python train.py --n_head=6 --n_kv_head=2 --d_mlp=1024 --vocab_size=2048 --norm_place="pre" --positions="rope" --rope_base=31100.0 --rope_fraction=1.0 --parallel_block=false --init="uniform" --init_std_up=0.0279 --init_std_down=0.0 --optimizer="soap_variant" --beta2=0.95
Each number is 128 + 32 x the weight over the matrix's rms, rounded and kept within 0 to 255. Layers, rows and columns count from 0. Numbers have three digits each.

# down: layer 4 MLP down (transposed), 1024x384, rms 0.118, rows 762-847, columns 96-143
# gate: layer 4 MLP gate, 1024x384, rms 0.12, rows 763-848, columns 96-143
# up: layer 4 MLP up, 1024x384, rms 0.125, rows 763-847, columns 96-143
down762:167181132157126115157137148074091123143086137097108100144145130089131089060135183098146055110065150046148144085103145102127137125067112171091127
gate763:180141102127159151151136103126118130101086119169134138056080147103120151114153145147108092125195159143167165138210135116117112068176116141094119
up763:147125172150107093108095109125134138110216194174120105114152101136148129118136104156190141099184133115070111097190118152125159126127139180090141
down763:096102137119133118112139151114105172106121158160081097137094105102120152093109068059080162075131191084161138157095109180127081113115144177157115
gate764:120119137123122087107088147113167104115155135136168089131099194164188131127158153130165151142145162114133099148177150093083104140146121149153156
up764:086130211058047075137140096077145187121118116199116129112134056113060143093125145089152130148147197148097122183152129091136135175107051125201087
down764:110126177045148114041112144136121126098213173115134097141120080138137087135126126115124082153141126140127186082138150076130127087122141119121152
gate765:089148150133112128097101141134100110169167082079153124163114100132098130129149117185147151135124156075122146107164125101092141133116109110112186
up765:137130143110138122196121143108114159158121102074179129166053163152137108134069163054106115135130108171088137058145121142112106128132104174111134
down765:127187140180109109128144086183178161145143105130137084148161108167103124119087182152174145156122163146190106132102120119160065149124121093171161
gate766:114068170084159137098123085135138125066122089095106112037145147160188101086144137081137154148082148178157164117104119073071147116132079130126101
up766:094127114185145114178137125171120119107197120137116153109162104093143136140177084157062105130070132168146126120144124108077100126151161102136136
down766:114049129079140146138104132167133177112134161179158109097095146099090143112135172118118065101142137154146120091082165092129141104160177143099147
gate767:125076118138137096148143155099187065131051175137147115122118106114116087139137125117148129136146094173113141175083120123095170156117127070060121
up767:106136124094138098110164110120087178181120148116146152107113125108151172139093097141092092156144113112142107091152103161052152114130136098121254
down767:069106111114106115146074114154166113101080129118111076126105106117133129124148144138143115086179166120086100055127118126137146168164171125154094
gate768:136094089137102091125087144124111126083160124171145140104135141108130138093112181097088169130075098104156137108113139083144191176130124097094172
up768:115189126092135102093135118169133141154111110101142150166125159116052100107142076120185155156161066160129116151089095135108114065157122131145097
down768:150100108161150144147139127142131190145169125116142104158097133143113085055115097141167081140100121067136075105105079121111107143049156159153130
gate769:101082179114164175154152094071135140104132188165115191080053033118131186162153108153143122100176128145070111112155155152113121176131115146101145
up769:105185138202107081108160118202116119106106121135086077134122132118081129097114184106105151140165203086162099177152112211222145105077118131145135
down769:107112140086099150166151159180132133135113106147086080130147102117137110099156062144167098125079140153093132163114130128156154131164088116111162
gate770:083145113109106067119128136105112135103128128102161092147114092177083156124097093166097121130118130130121102184078156190169115108106160129178178
up770:034103135090175128164137154143104185154128097166130127033136090177152159115103144118129160147128118066139142133114139146117097094111174170096080
down770:122115137129159140163128166129132083044096125119177117138094142174137121131183082101064120127121099104211109086101167075120165141161146190156127
gate771:171145167108111131121109133127144149128098068161107089137100133143121177167220142112140139111156125147126120097101127121119107097097151124081119
up771:110150105200117156102120109124142121155121186121120071095104129113177116143125188128131122124139121147170158117090096088176129095117172146148136
down771:129072111118120136167135117131138156131169120133161114154110161088115118153165131098169117134150169105105133130089152120090117107134132143109127
gate772:125162163132098219107146111141111175078091114168155106130079127142130115149178117128088166110121142074142100136079115121180129142168178137137105
up772:090121121070133131112192081140201128152151159094192156172086123172149101114130139117160112104141093118111107094123100097116098188118068083082150
down772:152156137164221093048152103171154103134079136140068034090149143103156129194161163162125066122123098128133122110138142068123100129144096100106143
gate773:136177085122149113123141121154142144051069140117075144104083128106083117128114139148147189106102152158108101134122138156128136081094107121124155
up773:117150117122083148115082095136083130085105115099131185159165154132079135122134152139155125141124093179071143135100115185134157057178115162114107
down773:198093107141111113142153146145121113196166098137157098072101131198115148136161153103117144108099151063072138124142122088140146137121136150136171
gate774:165121158139150123137130134106160132189136088076088081136107149193188132117163121150115128150142140135071153087107110077131117145137118160115069
up774:112083058103160115097109134068172153123100114147157128079155119121075081149152162072107110119138112156105156149108058093101099103170114097094171
down774:144140105093104117159137127134140142072102139117127110135146148104124109047108110113132105127080097120186098093080124102143085123104160087134133
gate775:160128092179153107135157113187152119114174151179135170120064161145153115162129133113087089139180106093119207094167102111111152125070103110134096
up775:146148165117074136156182137105075179136122137110190151102145077111092106119047133077106107111114110159094085117120085148144095113162102136106183
down775:149127143148063151161161141128156139155083150207118141146179148127089065151177112143120143121140121095154103117138150107132160075118127147110136
gate776:103145118167117103138074159150133133078126159130144133146145142140107127108113162116193127172150158129078168096107174144167137195099131113197129
up776:138119136164126109153158138153146144119121108124103144107124082115155133117096156097134141126197165117159091123111122105230233105132129129095134
down776:099081133110085077082150105118105151123111158116147157156173114134166114199052152134124172104113069184125123131138101090113183120080193162108175
gate777:122106121169115104160126106191162187132175103111113094134117176155175157176196135161081122095106092165175093145152116112105110164145129093174157
up777:135106202178109101142195169131103124136129123184148136079106139054134170111108120175153115070117081144096176115104152210102233135160178157091120
down777:107091240191116110102141156111108159145131145126126152083134160109105157139118119110107143133139179150130227156047095134114143083064131119069153
gate778:130185119154137162178100128175124123166099149182109166082175093174138149121150141218081100153161100095127111132178116185163155105107130130126158
up778:225123157147106166132071143139125089097087144118139106077148124100105127178125152152083128130197126156056108134103121152114111096093071077107098
down778:150166114143134080118138049125079125111142120174153139186122168125143160070103175178137112132118159111151134144178146065162112125149073124154152
gate779:131178145109126125102100059099131095110129106158126094174120118090169128145091135051107120144140173113115161089055119083118180108116095100128179
up779:121088151136181165094161120140117151093162129141070151110084136109133132120117121085154140153084153108116136123084132137108146072136113147184078
down779:090130121127126105185107183162194069122174111111120123133127082116170127135144144076085085081127109119125119137131107113123141153162207157141166
gate780:170078149104099179176118103158163112066174148115056135135111143139161139103132116158131121107125189159134149135162134100093137066128115081099113
up780:097161080120125144138107111125141154094159119050103132145184082033153158114123137114103148121122179138089116137100086128097172110071180109164151
down780:121106141117127130110131171076159161118180110107097090130125145197164191136163193173184118095117144116149078124160123172108108120133154096177150
gate781:122099163169139082154097120099128182094091163092126128152154083138133162137133154166151140077127176099087131133112073167114146153153136143108160
up781:140150110105146167089155077173133110161100140121184104127195100172183140147145136153092094112070135163146109103124145083102095091142140151181126
down781:127134131147160100129141091158079149107130123095132116150174128158042154099129200132119124086120132098102136062166099115089141136174114178151137
gate782:130136150151082109087076184137093125096103184119143131123118173165127089124124133128122116177088188170153141123114175087171111140058153180138140
up782:169139179150179144126156139137104118150112084128095152100183124117119188136085105107188140133192160138131091141118094167103119113141116175153092
down782:162106079155120082113158119079166133102097130143184114138109133185166117140146099098127171103166132107154115084113102070102109158142166103105091
gate783:151099121103152070098088144126131148110156112170064152142098116066216070130132180146142130120110073103104076112142124108167145154093103134077125
up783:114191184095121138109101171179164136159128137162186090088110154084165131127124089108113112075143150087106141142163073142090113131109129075107109
down783:112078113169136151157135083085105146115127133091132183076094207072115082090146118132125133162124136119158104189135161102124072176091078161120149
gate784:167159153145148150141098152158117104094110086168168107144113167152152133195133146157100079193130147105101177162147144099200121141172099118154175
up784:105077141049155134147159137153113145128108097082095170156170127133143091066124130104124123138130129126179111081155111157132131135147156200127148
down784:099070150162165162188143118197182148136098138121102145119116155162107160147156157146157144125213113159133176095167150147104071091185114100081084
gate785:144155126193066127095127100105102103118103135113179133136040152165158148136131139185056111092076166147127110152096105092078132169076139138129114
up785:106139120133095116060140169111119128165125124159133115136196083123121090113195124141128083110123119113111145146147107132146124142120092134099113
down785:151116113142132167089161170137168138199085146090118108196123173160152114121101162108102110079126060135133091152134130139143108087129116105119103
gate786:135141096138074132186134099125156132123148136163117133090157075145133188135113156135107154151131145098123173107109163138090203108111172156149142
up786:188103154114169167165126126133142113134157178159161130141152149154121119161124128133109122145084113098120100141067177154099125105216104096106136
down786:147111148170065115073110148076173122087116189060168165110173141085108122139165128085173127148089194194162119077158112126167153065146124071125155
gate787:137151118095112106065173130154154156148107129123142107153143059095168140128199129130168155135096154121132122135163125160095111106115064141163168
up787:116175150199145166110151150127146123174136117096077109102156164117178110131156113110119104117113174099112112125171129134164170142113159113121152
down787:137158132189169121140101124149172159154196150061165116107130137086155137136123142154111136111139181092201139181193151095115111133187177179160130
gate788:084147120098094082101143132160087171116129132106110100139172100102127100170043153143108107122131109054086120128144112121090086119158108141072155
up788:158105100126083101151072115163139146136076126085170092198108103135145147160107150105139151155138168128145113096082144148153140154121091145086080
down788:145127097103103132132160155107150124101152121136092096132190159131155115123055157094152157136146151152134107116146121139122135133171123105153057
gate789:128142103105128158106146162087098076102121086120093102067158135149111087145132129127122121109169164144115162127121154089032141156143173185138136
up789:207131113123156181095115195105149109153135207111147085119152119091093128117146192102164114101156176130155184167103154100092122118111160164135138
down789:116135146141137053109165130154062100137131150158100129153115067147136132095114168085142143150113127167078130090106100177116175123142070159165105
gate790:130066183118089114155153070147142151140171110124104081125139129173157110127115181216102157179120108179127076153084137156120141104136118116165119
up790:134096127180122172086176150105122169118107144101130096136070091127157197152125114129138105083114174053124140107201084106123156117135051137095145
down790:181085180169158150096128053115150122130153102170092163121100147081117128100116113096164156087107114118084120172170118185161129197115121163156172
gate791:161137093096155134110087162124091147139170154148155114150105095162132134130144131118090110092088054120102104144127152161111144092099123134144086
up791:120125156082137139137107153128167124131088125121135171114132099170132144190132142142126147132174151125142187168066105131058117127153151141132160
down791:079098118177126154094159156098149065127088123125121145156128173118114074200141144138175080176092140122114092098027135145100197127106123088084091
gate792:104114155148113140171123145146085179108120093135129109193126117103070113120189066160092067115131079109138154105089179106190122083104104144150135
up792:209103127123146064136049175132133116125111090152109172129097142126084123038200148160137115125136122160151145100187186082082108128106089136111098
down792:111141091180148150095110121164137148164127101161155122087133125168145122188070160140108083179134066090108124125093055196140093123135170153129169
gate793:137076123125130202140091107089132147141112130141173088161122031180123191149129138078130161083120168171058127107134149127133089146140126135131126
up793:107143179114186098170160065151156133132180121151066208091130164140159161102092113093111101099080134100109078089074150089176212077139115155136108
down793:094093153130133143141135176085121078056162135164061182130118155126095083166181167090124087150220107101112141150085139119134126110099132102178081
gate794:188149116136088121170146120115069114157145118162070149061135088160122107123131154117152150164201125133120127108111135126142117140110115114092087
up794:138141138111127137124082127154112128152113128095159160141183151163183156071069156143120043162130162162092108104144136143083176137147102179142132
down794:089080111129141132162120180188145145155136189136118151125176083159184151101089119139168078134158125192119119154101128060143176156196132090107110
gate795:175170193128164162109112132110116101070106159116117125109111181138088093119114113206135117149171067176173110071092163125159043118113091090072105
up795:154161130188124183124140165123147125132137123060173150154147133139073170128120149088107178108072112141064113173113127134125154116118138136148106
down795:143140097138140145121113143065090083124075106158133140172095148092148093172076122116099106183125089119090177158121089172113128123118148072131150
gate796:118157141104230138105145140169121116124141160099171141156051114159129102099123138131144151109183108083097129093111060143140123173122144133187135
up796:166106142081083160163101116160170141161137144118186122110156150080032138168166132175084155085105086155160112226091152115104127084103070166127128
down796:158150107163141062142174100137156135075112117070111135136163130137092122154139105109170039166104066114149129111073170133141167183123107175130182
gate797:107175096115145096129119108139190139125148099145103134111098123131129148129130112133126151104174150122163152033122093105108147142114111139130135
up797:127094161088211116160076130086097082107116123147148058137119181083094173127145109166147085128099107112176124152108101151128102118077148116126097
down797:175101137136113166099121083111153142117120121161131133075151127124159116083147110165151158114117199083150094134116122140146153127127135104076125
gate798:070104117130164153140156170074158128048089113079078186108093136086116085130113142127112109168164114172135098135067166110162133119106092065123146
up798:152105175129124099144176130160124133155165129170127104143138177211033164143143152186154113143116186133138196098163177144036139103121200090120161
down798:131118102185108098153119178080143143132118085103160035157076137089093198161200123137111161125134139108128062196119149094116149123081108146117176
gate799:153159148087123146148124091144096141157110176100166133093115153176086182111183051112148090187104124158167104097099099155132129051138076135106122
up799:067072125128156163077141170133134161143143139100153083150129170084132153168149073122073111168142205178109122170173121136090139132123107110098113
down799:135080078138112138128124107043104113124110100189132106172125080054119086135097151098149064122199139123165174099166135050096188133135134104144141
gate800:097153152126120138138093110098098152126049115125118125143151132099106097100139165104178126122114164087142115090139118130140153111135158097134145
up800:110112117121131181129101134085140117119110135164071126119144147134108139143131135155077082123119153104135135088114123110133164121197110073113109
down800:128140112127067177096194085105090071089157129096199166124106105105152121106163125134155103114166140177122134138190137118116128121147169106105174
gate801:168130168128121101135135131109154108108139125118079109107139123163190171103104165124170118112110139126182162073096150143154139114127119108178110
up801:103178089122122106123113146132102087123145119077096104141078141094075164153170142153090114124100142075142126074102043118148112137116160125084126
down801:094151192148101155125071187089086068112197078103124121063107141119058155205132153140081118121103106133207108099152114131122148150148091146091090
gate802:154207100152061155154073141117095171148112153114121152163117090161156175112121159150105128163118141165119100124125150215164175166103105172085116
up802:132056124117132115080153075099107167102046142112089104140097151109109074143131021092147159114140100094099162157145116102148097081121120100147183
down802:193135140111102133104147162136148152149153156164088077106127099170110119113172130167098140145120153143162104122095126170164146123094136140138054
gate803:083080114136128186126131134175187152135139071098135146094071119181086131136124139113127129151146125191142161118150152110133155093131110157080122
up803:140172111124206095128129146131120121175090070134106115135186126204094094058153125118182115148123201109116110129133165083138129077092178141124135
down803:149135116043159154130169127150155159115097125163169088143150099119034128094148124183163124108126207118139149159089119069086137081077162145135111
gate804:155165082074108106141171118119117143127104075141160112169030120102080102132063105104170110134080111137140123161187119140156126052131118140044180
up804:130096170151130191144175089138196096062122135154126127111129148123131100060120139066137134086119137091102116104142144137081112137152080135175121
down804:199108117155127136103138081166136168182115103143105095124081125200123107165137132103111163151108090159157114161115154108121134128129146107121159
gate805:174125100157177081140120137114131127091103112121092140112177079123119123141125129132093095130139093075116182176096201083122044085138125092118133
up805:141166137124089088141135166116115112119118115119116141156114123078123109149167155126148113119072131163127118158071176147134110121126159136110162
down805:115150144120108127092145182131096119119141156123153108106132100161118094133101109075099118105157127132118171037112113098100123109149133152175185
gate806:127064162112147085099137118160115074121125156159147117145088086196070146110118155114119098179122158120089179141160149121164141120119103059144136
up806:187145118126137172123146098113125124129101135133140183178140162096124142097170146119157120092117136117128135085103096149107118086133127131112092
down806:162167096166100137134127144114107127136147158147144106108074178100141078147161136110087145099146137170129122131098136171112175120105137155143102
gate807:101117122136142141176126076128189188131074153156122132131150237094194130119133160127029113118175117124088134149150076147148118139168141118187151
up807:109100186174123099141103146119129104166148131143121140153143126164176090125150115123106154154135121118185114162129113113134096127122134125130139
down807:140174152165177165144152146119161149152138114061155126211161168083122135107122193111144133139150112071159105170097120116109138135184111075152160
gate808:169153115091182171106166111122059140147115073177136118118171087173104154152191165143117123127175098142107122117123124137123160154105130137136087
up808:211141166151112122094136137129150085132108143119148092135125138103189060164221182120121132105185129141168143118184161169096102149132154138117108
down808:100108140152151116061131066061162032103177146186100148130149153155081105117096093115184152156107180126135160156171097132049065059163123144066183
gate809:135135115031130177166115087102120143105089123091153121161069087141153229084089125086126125152136063120143127155147068122082119119142128119163112
up809:092114113112118138162141070123171141100131120121137119084096156061224151122139120145160134084132142068161070132137115144126097167128184097115093
down809:157130095082072094065071181090106103168102070114129176133150116121121094166144138145144104108162097102079168149145135109153177109171137119116102
gate810:086170151105157144114198148105104125163139113121100126140141150075164093169140098107124083140129154101149120116123098129152121138156158106094094
up810:118144122116151166115060059099174128100085142124058168126169163101162115130178158130145128122102156130109119092126156129158150103120129162151097
down810:102100131138110074143144118123120157125110103152192134184124178180142142152069138131127089133054097161079127154087129136095086113092099143090080
gate811:136093130142132150139108131100163101098134086141145077188066126196126145116092117172154158136122111083106081161194100198103144101136121159097095
up811:126157174137126167145066111105117147129152149126153127063155089128132165079103130172065090180130081091185077163115139105156205095142156164083174
down811:068081057195140188103169145097139109146151098173115131153122116151088067114135121117191075164185096089134142169072149177119126137152117149117106
gate812:177017142125110109155135169134148154091124083182110116116120115161119148137128181124099142075191170166066090091189124156071139164123133156154143
up812:113120173091105146118103047098142097153124132123148130103125133168088217071135143119161137151101111133158121136105112130144127069153115106158158
down812:031130143126103116149156113089158089120138078127128124125123141117127151180128183121119132178091139134130151176136151133070192147125108152132093
gate813:097117135174101157196117114099140139129131117069156114130089145206128168162089135154076101170117166103112111128112114096118120167163114114134137
up813:138171061121146123161071128182136171052149120130141136154148153053124129080160103152135116104136153147124118108193110138181059125117056121114146
down813:143131133112109111138136077137127118077101121118095146153132133153128143066115162100171076141128155165141128141166126109115191134111121105124112
gate814:178108072094180181155129145137117102078165157164158184115131101168171129128098067147094060104100164136154127177100088094160117129123110122168114
up814:121112104139130147072147130154120188074170061124074121154161163112129131166167167100149126109107093129117127131092133157125069179171134182116127
down814:093140072102115122123098191075144119105157107200101081128092106124183140173092142126104168121077142181146116079122104134076049123145114075053135
gate815:127161100155141132134130141071155123096146161116155133179125111102119080070148121161098097134117184113209059080130186106084125162120122059142167
up815:111149170195142105170118000074154152107121168159132142062116130089108113122099043133132129130135064135145120044096153147156094087163129145150077
down815:170101148047121178134135107146114140179145144127175111078112185173073132146180163126046143138159053098113126129130142152180144111159154128154071
gate816:134120131147166157080112100105168080114133083107102091164160106114139119125135145174123138125112148151159139111104178123164118151068165131085099
up816:187146121121128076147125142160154117096060131208111104125109172142099122123115176110136144122154099171096120156067133121126168120184064101185153
down816:144126077135118121109125115131083070120062121131126122132126114145081120124060138147205117130113163084149116090141124135201109187086132092163094
gate817:153115155129176158163133158101153177132141189155110121130160200173092112100114161136096172149143101139132057141097149109129134050155126081130137
up817:125122143134107124113151099151089112157144144080136207163063101176185148154133092107141069131137151145128167141141107152116094149104123126151080
down817:122126121121134148106137150143122080135138156138106137041128147160163118200147110091131109204122118115116124073172081116118107166166095113100121
gate818:111123154096074176121143116142133166142170061104116071105100162144102103085148086110114129092066072145135124133122110087169105237175195134107137
up818:155131182184088136079114142126081158170196086100120143151121101117085104099127036132129137060128067135172171122131127126101123127161111131120089
down818:135154117130141134140139173150112094133126095101070021085121093123132102085113086099088112118120158143123141136135104153146160123101122140116135
gate819:162106191127133128170110188172108088065195155146155095187158163130125170093091163193122173169104106149119157158137129133161113138144122120054104
up819:125096157088030148187113141125115144082095184162099108119150169153125112072185142142136123149135136187164130123148141147094158158126085137130111
down819:143203163120083136069040120204189107124117170134083145193115124085065137070119126091170111161047175202151129153108044102090092147166185118110127
gate820:090139082164168155158119093177120101127172145078109140165154101090119110162122077150129101098117167098093083121112156126147140089155185133100087
up820:171121161132120091062142136147112145125133175098156107084115164168159149120160161130140152124134121136121105127112084097160123116155167124133122
down820:087127106108161144106122092153134124147109135139063150138113126106139122129111116146123092117129153189161136083177059099097118150199159128097153
gate821:147091102144167172128137155116151117134192152098084162103030097173190110156205202115107046088147179102103146130135115127082142153084100113107073
up821:094145144118095007117103128160128139095091123105106164143160104160130088162171184072100155182144115171156077149165140146136156120114083084115197
down821:162109143148152078149091140131153122122098104104158100133146115148041063142159142156084179133144081222145082144159095166138168133131065150145188
gate822:172058079094120159145077115133135122070129148101121113121158134145130110087059184168132143123031152191138140103137152145198143131120124116126157
up822:059136099183133146162109092130152151145115146181115095122158146079078128122122127146137222097169115251134096131136119107161120156114143099100137
down822:063072108069119099210121091139162077138106152176149101093125147096132153153176102132190118096154164107104088111094078094172137088156112179096095
gate823:082083128094118140101081166088188148156183146064128061135137118113118093111123082157121133122177076124151063117105117107154124128159122114112123
up823:178150150183170074120112089064087099119146083179201100080107176133111172124104196054106137188124116139096192085124154120189145218052175175158137
down823:148135190114099141111100147164095038163139151098155138124118129181100129131084095152080155178120159140136091194122149142123092101126169117106129
gate824:119100112070153104093106154139172117159026139165118100148099117135105144135097212086120146136141113157178151098195142151136127139133132123122172
up824:067089149124149123142153123119151052149101079164164096107113157101127101107142138074169188158157156139087070191143106140158156151107093154179103
down824:170134161118102176173128152176122100114152160128138140216154092095168202104111124110124128114073081142096120127098155121124138106175117138121104
gate825:060126127131086124151131143157113131107183115145087150119064130106133142165119129150121118144150168159079208131123102113070130143125140149092105
up825:076164157119172163162120108139021100157128186131139153174109126088088184110118143165139112157149158032139169171182074166146113108095093146096208
down825:097116109098112079109063111142146125120125110136132106126125119130151164139098120137174066131173141143089171093105150125115164117164194044087146
gate826:080131140129118160143110119127118117092119132154197152133178102155114143161128135080093151127067168135067123097167145128161108098096167129107134
up826:130177177143066138102143117134125138162090127073185160176149090155157177157112204146145158118099128138179069112089171169185158089083077054140118
down826:126121139088140139168096121192083122056128126115125133093119166110092074178150133108170129150114115186117119133069108102053082191094088182105140
gate827:168122177124154123138091163062121176069127102129113158115086054142096112177057094145111115119092122136150111084149078144126149164130130168104163
up827:125124110163143071137160080110115163139169172094208132113147136101165178123131005063139151162094118140162095097092123137145125133124111162113169
down827:137137138081156124125104117141087125138133131156105066113106073121159155139104236141188160114100171146116134136146114120153206125169119077146129
gate828:141106127139134106152143154131096182126145080138169120110149144146141124127114131175129091115165090108070168116130133137096212130084061114161114
up828:133106103161173136111154114160132204095152154164097160093120156083110165187102093164104130106086146112094143155103129141169097136170167109132138
down828:112122155122146149198100123119129175105140087061131157136128131163083111122047195138111078144183095047118155114153128109102146141183150133108113
gate829:139155126112137109132160156112140106164120149142115101160137101121121136097094121143108130100152099129126124089151120110112113072143175124170182
up829:132148061146126153134138108171097145105083119187097130093104131150130100170141109128102149088131166155130045155150079148192160095142092149071136
down829:087137152118112105134073122197127189134166160163106094120112076150146126086165131108036183130104130106140113116059164083104158019155079141144139
gate830:077135146144155165076133146116132184118107093150166137184147147046114123095148116080127150173080124181079139124122059156124035104221132105100147
up830:091055123083108149160121129182145114181115162179133092192147095187148110085099144084106154104166135118112158091137107119036168100164143088162080
down830:133162083091148198168140077114159139134156063138126124077088104183162098101178135156110148132174090084136092121145113137151152146093173197030153
gate831:098129098127197091127028137112112158128115121127161100113101103171142118078117084052119138132102186123133097151094135116096165160118197118187147
up831:105104075105106071154123101067126115177130093129137131155174092110128159186168162138173168160150083112159152140081087111147108116109135120112112
down831:165181183200123058144158130142128166152131106197124165096178113131082138111131186119108192101068126158141106163133086090145065156111137099158179
gate832:120138072106164084108083140145131130164069185176108059074123160121127080160146136092119128138123110095142134114124213174070143151115115131147107
up832:088145166127127157163162135145095106140141138098124173089103087131137122126061170105152164080155135119153094163138135099109107150139189168106145
down832:115116082136138127140134165123179081127160148122174105179078129093101120144092131141107125186124110150098079109127161043101120133111098135143106
gate833:104159167101137109145165154122098126109091139154093097155122169127114142138137102119116135172125139088178111157097168169104091156171154161175112
up833:166102066039114109114154121034135119108155166152144130131120117147119113128108116136159150111101148130087178108171134126199154094130143158100080
down833:172161168148102117182149148116130146147211119167133131084108092090087098137060113136132126092093231111154126102103127165087109134159133092130137
gate834:124155162114152101104097102103113139076109152046135126145135083150112144102088111131178124064098142107217149142168139109149122090135135166136150
up834:144146085161125157088069146140081141131125088137131149174057149138132080168094050113102122075110146131129200146182146096112125140112131179146126
down834:142173099114089154156134156020149127060109117102160058129088169142131134118183134131127132077190116139126101106146163081113159154151132142144135
gate835:112113124135100177120036147153190136187135087119118086115131074084121126163110158125174130108167111117119091149120129102158144095100126098156105
up835:100083140080145080115137162116171175139144112169145099160138108162153169156026105153123137114091129036143189086174159144122091173169132184111148
down835:170106193144142138130091210137103195163076153083091133125137138116159146077202147132102119162118153209123119166171078125116144154079106131115144
gate836:103101131109121159120093146145119153186152124180135090063089100174190173103125117117076146119131099132163162116100133082139085082050108151167176
up836:188161165092146140156139080152125147139168156146130092151138153086169196148114205114122139086169176131093116110079160118101224135103148100144131
down836:143130125108160142115118169098143052107099157118141091112136074121149113144133137116161165141111096124150122163176142119136162150137092099180157
gate837:142083107104109092144232124147143198086080143118125140111139115158134115123100138124108091129059196116131089157113192141045152087166109172186097
up837:184099123165100142116186175143107103129111101130176136101166102153141051179128075125114118123175133095150107131101136098083148017103106107081129
down837:135124076195149167125098103107120132144141120131157129087102175147166121092099084216109163121121135118127133093147073116136125160100132118103143
gate838:184141126154140126124186198132128087103089146115138114093162136153112055160135167092153168162058084141083167140140096146091157137099071172142146
up838:058131159131113146185121097145084061169052130171125153144150161212147123155108158059166192140125099152131176145140117140102137211176078170035116
down838:106125168079149182159159070121092149175145125225057124159135077121071136133100132155163134081133118146157128135135108147091149163091130140101090
gate839:091152133110146141150147151082129148121122125132139126202135099156107133193143123091124125122077109127114119124061089115121093108104123154173145
up839:124091075112085091123132074149140130150151113085127120099125122134172181129153151126081102152093166122172142131096171122099116130113106107058161
down839:141130148123140185151143095165100110147163128069150129160107089107136175098131076126121098158165091101104127098185143148160187159103124108083160
gate840:175141121176119105130185182117158048134119151116076095162091121149122125140062120087130093124152150147121216161193133188134152127146109132126031
up840:121115136095141140116206104158114025107141132181078126156123104169119091139070121096121154115137100091116127102141112073163084150117108127157081
down840:181096121111101112159110083093130121118084176163207173158137088120153122095134165082106157095093119129141177130166173102100154174138158119087071
gate841:186081109164200121148119131085083071062146122145142110119113116114096108133139176104166162080137111126061055135111125067019100110070159113087150
up841:185119152128166133094146148099108151134125115098133129138150143132096122168121113114073206132120111139129143101119143122120120096119150196121110
down841:112094125158130117121128120117165110111105123104084099085092155109154109158140220085100135175152104151116051137153148022117125108170171111150130
gate842:187149102179135167083151149068134198160117136141120090083146105110141177148130137145142119167108133114087059217128142088132169065174127149157130
up842:066140116155094102144117144103149180116120146195142129144095106177148137089144190115101096103108166093117107124168163098094143127114140099135145
down842:136142144127169111130166105152175118158055133074125102139193170144138108128200073127184122113124151065109115126152114122099126132131110123109066
gate843:114106104155199119124111151148093082188073098110152056141143110131055139107166068086139096121169113132132181097093087167165097106139146078113142
up843:138122083064116197078175091146186164188145080084128087134157111098097133156162104150141117110142113164084114150125097141122165187128102161142115
down843:101131133060197179118139112128145118121147129141117184128171176123142135123140143097110147070140123125153148077159150168154153096188150115115184
gate844:108044136089153128160132096169161151112186110108154106148110120123150130181116111146086186122126091147130137088166130126095154084133145168168084
up844:085099126144089081123118076138152135135137160122162101147137133143147126121153117130098158098110098160079127060112118155134161133122171187135118
down844:093108152125071138108136128053099172151134125115109179134138172132085118124128089173066142097081144095120133128119130082105094159082155088133071
gate845:154154090143199146135114094104155097127136131147152089112174119076139116129142091137109122117165096108176121077142127178075139176155167135126089
up845:144129144224107158148132135092199112095158192139110098110153118182108121106124091206101083090120172088097097074082160079081146100138122103158089
down845:132130093123095133118117081156145174153117149126097140150162087166148135151137128113156145121127130116153128133087079186091101105125161136144135
gate846:097111125167119189141136120111145117119137069098163111125168118119119159138091198119141124114149109196155045079088105101133148126151130158059198
up846:178097138140129076177130096105131147223123100144160111087156115167127126145125162103124123143071152137129102074167119103185114094135184134126146
down846:158142160174133174116112107062156105137110123020083075151155077130130143167133133144198103167130133164144089136113136149121050171145158120184121
gate847:118127081104117112120093116018153090108164118099162154121074153132134070158124128160138121104140164108071242100127112125105110135119142168076142
up847:094140073129124142115133126115125141114094130138130096155104102104139111118097090176159164127127130116162113134119119115150123143087149059098129
down847:167098155133120106152179131161161176083162099159106163128130096064127142112157151115069093200130124175132121136124119075159087155124145151172101
gate848:101140163152134119125150136171079122132145135141133123182122153111146143194125166116124160155182138095153097057148159107159151078119133090123179